Weights of a small GPT-style language model, trained from scratch on English Wikipedia: 11310 steps.
Each number is 200 + 30 x the weight over its row's rms, rounded and kept within 0 to 999. Layers, rows and columns count from 0. The size before them is the row's rms in percent of the matrix's.

# layer 6 MLP down, 192x768, rms 0.106, rows 156-191, columns 256-319
094,169,189,215,176,241,164,223,191,235,210,206,174,157,187,191,190,207,151,166,254,202,219,201,203,220,252,199,201,192,164,196,230,253,183,246,240,162,231,172,266,276,194,143,174,167,228,189,181,220,199,180,120,240,218,223,186,214,193,173,231,175,202,231,173
106,244,208,173,233,234,191,252,185,152,101,206,172,159,220,209,204,216,187,169,205,227,220,206,190,224,177,265,185,211,216,220,168,196,179,247,144,195,237,228,194,201,252,193,210,126,188,177,223,211,192,160,184,178,143,188,228,199,208,173,190,188,170,201,202
100,218,221,218,228,203,224,213,174,192,194,205,159,205,192,208,216,219,177,265,231,197,176,188,222,200,248,192,199,183,176,225,228,188,186,219,179,173,203,233,151,172,178,198,190,238,203,212,158,252,236,201,203,213,207,231,206,185,247,212,155,192,236,212,215
096,204,226,232,149,199,221,209,152,173,186,152,225,241,169,190,220,163,178,199,196,207,176,268,246,257,209,182,196,197,195,213,204,202,207,159,158,168,237,152,204,188,155,224,220,216,158,149,204,197,232,179,202,173,245,233,214,147,200,241,200,218,200,199,179
102,255,168,209,132,197,267,205,208,188,173,217,226,187,142,215,220,125,227,186,244,175,188,156,216,211,212,205,202,210,163,218,224,171,236,173,226,197,242,176,169,180,170,300,157,110,239,212,207,199,232,239,185,211,208,250,188,214,143,178,235,236,138,207,200
098,140,203,150,178,149,235,181,209,201,205,184,200,126,160,172,191,245,249,197,205,192,241,172,214,240,231,203,191,200,182,175,175,234,158,186,211,156,226,134,186,203,225,223,163,173,190,208,201,200,181,242,217,220,161,160,182,224,197,207,231,184,151,189,200
100,249,206,196,193,230,203,185,185,242,202,216,166,243,188,244,229,190,170,232,142,162,166,169,219,172,179,219,246,195,251,206,219,226,224,232,195,237,223,202,161,164,205,212,183,202,170,195,176,205,200,216,201,175,264,145,176,215,245,175,172,193,206,200,155
102,268,207,202,201,190,232,161,209,175,187,195,171,234,203,180,208,164,224,182,253,158,196,204,211,211,206,204,217,200,168,149,151,192,211,192,223,223,199,192,165,225,180,250,187,198,192,221,203,253,198,229,204,211,175,199,176,206,150,231,210,179,200,207,194
100,164,175,256,222,264,174,243,208,213,203,232,196,234,160,205,199,182,209,200,168,260,208,197,204,235,227,168,162,215,148,184,263,233,176,180,242,251,227,213,150,267,194,218,183,180,161,178,172,234,195,217,230,186,204,188,228,175,186,137,221,204,167,219,213
097,163,191,230,189,176,254,187,195,162,160,224,185,165,217,205,144,138,215,138,228,194,164,203,163,228,179,249,210,258,216,250,204,213,195,215,194,246,247,169,172,221,234,129,202,204,226,195,180,199,192,198,190,199,239,183,253,150,153,216,228,235,243,155,194
099,201,202,227,162,195,178,184,234,195,217,228,199,226,231,170,153,238,177,177,177,205,209,186,218,185,215,174,158,191,220,210,197,188,195,208,187,215,227,192,212,179,168,165,150,198,170,244,168,132,231,156,191,168,202,136,197,222,209,283,196,138,238,155,197
099,238,195,189,187,210,204,164,224,240,200,174,226,179,248,212,204,217,231,143,192,245,169,223,225,201,155,190,185,180,212,200,157,194,191,223,178,217,180,207,165,157,196,209,181,208,198,195,180,185,163,249,156,201,185,202,190,226,211,208,166,159,227,250,176
102,196,192,249,169,198,151,220,252,219,176,212,177,194,150,217,201,231,173,210,199,213,266,168,156,245,258,186,259,174,182,243,181,180,247,156,171,167,185,184,200,249,253,212,188,207,152,183,208,238,202,211,186,199,196,197,167,161,180,181,228,208,221,224,188
102,163,181,161,112,183,148,198,216,202,194,214,220,192,186,210,199,215,156,202,189,208,220,233,232,202,183,149,206,210,222,188,227,199,217,196,179,174,183,234,233,159,244,231,238,153,196,204,170,218,220,246,173,215,209,158,231,225,260,235,169,194,201,192,219
100,192,208,206,176,216,167,183,202,231,228,188,156,224,173,190,210,169,180,249,197,174,239,170,208,117,188,236,202,249,156,166,127,229,203,191,228,178,209,222,154,167,208,192,201,224,191,212,171,203,215,224,247,204,178,204,244,237,196,195,186,174,187,201,152
101,192,227,156,194,153,200,206,162,246,167,220,220,207,166,218,179,196,232,221,200,145,211,184,183,219,220,212,205,232,237,219,181,184,208,175,236,230,212,176,177,161,159,199,230,218,183,189,157,169,233,136,210,248,278,201,159,219,164,227,212,256,205,237,221
103,169,170,215,222,170,213,261,154,210,169,213,214,160,213,172,167,198,197,174,201,249,178,152,199,239,186,208,169,215,160,244,225,224,186,202,197,156,222,203,174,195,200,196,217,227,196,209,210,205,201,196,181,232,184,231,161,203,125,164,175,245,155,225,177
100,169,221,208,190,205,215,229,217,178,176,188,189,179,210,238,206,260,169,217,235,160,215,233,246,168,205,217,177,220,196,226,191,191,256,250,182,231,202,215,231,238,208,198,234,200,203,223,164,232,181,211,195,203,220,230,157,223,215,192,195,196,219,191,193
099,192,225,185,132,210,206,190,209,187,183,187,187,196,186,250,198,221,190,225,252,217,233,214,234,207,214,159,244,163,240,183,234,204,199,228,232,183,259,209,201,143,203,178,181,185,176,212,252,276,205,236,217,216,195,223,192,160,196,208,220,221,220,200,222
106,210,200,219,198,239,186,215,207,204,195,204,211,152,237,208,175,223,161,245,167,233,237,167,203,157,196,205,165,203,165,223,209,202,213,199,182,213,226,189,202,173,198,239,216,207,193,182,178,162,192,197,168,231,293,188,176,170,203,210,174,153,193,155,172
095,213,203,174,192,206,210,222,223,174,248,185,210,284,244,260,238,176,247,159,166,234,213,205,194,241,263,200,170,203,205,143,124,213,217,141,206,192,152,255,176,177,154,224,181,159,198,211,231,249,206,179,211,212,229,235,209,210,172,188,236,258,197,156,184
101,174,206,179,246,256,199,202,182,144,150,221,182,147,211,174,233,241,239,227,226,207,221,177,263,244,180,191,236,177,223,171,248,193,207,206,230,171,221,251,168,167,167,190,188,209,208,201,221,178,171,212,188,170,211,205,221,234,139,233,133,203,188,143,150
100,217,203,187,161,207,210,194,154,249,241,158,133,196,226,193,195,227,186,217,199,203,234,228,148,203,157,171,174,172,185,249,213,251,245,196,223,223,208,228,269,183,183,218,221,220,182,202,184,221,179,171,190,258,186,205,180,222,199,229,162,214,212,212,257
100,198,216,179,167,222,205,181,205,161,158,188,249,153,247,216,213,176,220,180,173,217,238,193,168,212,214,235,185,249,151,230,194,171,196,201,173,213,189,153,200,154,226,207,203,231,186,181,176,209,149,215,209,201,193,189,227,187,151,131,208,200,188,203,217
093,204,170,221,198,224,216,192,206,237,176,214,189,235,209,216,183,160,133,191,205,236,231,207,187,229,166,211,224,234,199,251,218,225,235,236,200,174,196,173,241,182,184,124,206,216,216,228,225,215,258,186,241,206,166,183,181,175,224,218,206,195,228,170,179
097,213,213,232,208,179,195,213,203,201,173,201,199,204,205,222,233,240,211,156,187,227,211,182,262,253,207,236,195,193,191,189,218,200,212,221,201,216,223,202,224,208,185,186,199,173,224,184,168,212,195,188,184,175,200,244,184,184,206,220,147,199,265,189,195
105,237,199,235,201,216,183,217,232,201,212,199,142,190,210,234,229,198,191,224,249,199,192,243,176,217,191,196,203,217,159,209,241,173,181,176,181,181,241,210,161,189,179,234,179,228,241,201,201,125,174,181,165,191,199,158,192,219,198,227,184,221,198,187,189
101,195,213,201,223,220,218,188,211,192,229,179,228,194,233,178,227,222,214,210,174,180,182,201,208,179,239,129,180,201,233,206,210,261,222,131,183,187,173,225,155,249,173,201,189,256,169,204,249,190,191,199,203,177,167,223,241,233,241,218,251,202,222,171,226
095,239,151,148,258,181,207,211,184,193,154,142,175,202,180,212,258,209,185,180,244,242,229,178,208,231,199,245,200,216,214,175,254,227,182,234,214,209,235,196,151,174,187,214,169,188,234,181,216,219,225,212,194,143,154,222,217,150,195,243,185,204,189,192,159
104,156,202,251,263,175,157,186,182,198,233,227,265,256,224,170,194,249,232,185,238,267,240,182,150,236,173,179,223,201,276,177,238,171,216,177,177,223,174,176,194,208,202,205,207,167,187,205,216,215,201,182,203,213,199,225,210,257,267,213,225,181,213,152,211
100,215,159,170,173,225,248,270,229,218,198,214,211,197,176,203,128,306,215,249,186,220,205,160,235,205,202,253,149,185,215,189,230,231,185,178,187,174,255,222,196,162,201,144,236,146,171,215,223,203,240,228,197,257,223,219,177,227,268,232,184,170,209,218,205
102,201,199,238,183,202,163,191,198,230,232,219,200,189,281,180,154,198,211,192,170,223,188,203,206,191,219,208,221,199,155,188,181,223,234,168,188,236,184,232,186,254,172,262,224,167,220,221,216,108,219,233,229,214,315,214,260,224,230,201,213,194,204,188,163
102,189,227,236,180,246,158,183,223,206,179,223,202,165,169,194,207,227,197,241,226,158,156,183,193,171,194,191,216,201,206,143,202,198,199,232,256,214,255,205,152,137,234,153,222,162,188,223,195,265,181,194,195,160,201,193,222,208,191,201,198,196,190,203,182
096,214,154,181,196,218,224,207,241,181,219,193,225,228,173,167,203,210,235,203,225,158,183,207,159,205,197,200,149,167,211,220,261,233,204,167,189,153,247,205,146,216,189,251,203,222,193,188,224,173,209,175,246,165,155,172,242,244,182,179,212,230,203,189,224
095,178,227,242,191,240,182,191,200,174,200,235,226,198,169,163,234,134,209,244,238,149,177,166,169,244,181,183,293,215,190,246,236,218,205,237,149,184,164,206,217,264,165,215,184,176,165,199,241,185,231,205,165,187,200,243,175,176,181,165,154,211,192,245,199
097,174,162,266,238,247,222,224,178,191,214,239,245,222,227,210,174,204,174,211,214,192,181,203,144,235,229,184,196,200,191,179,210,147,181,204,203,187,156,218,211,225,172,197,185,192,186,192,191,226,173,203,194,201,190,193,179,196,228,193,191,201,178,229,222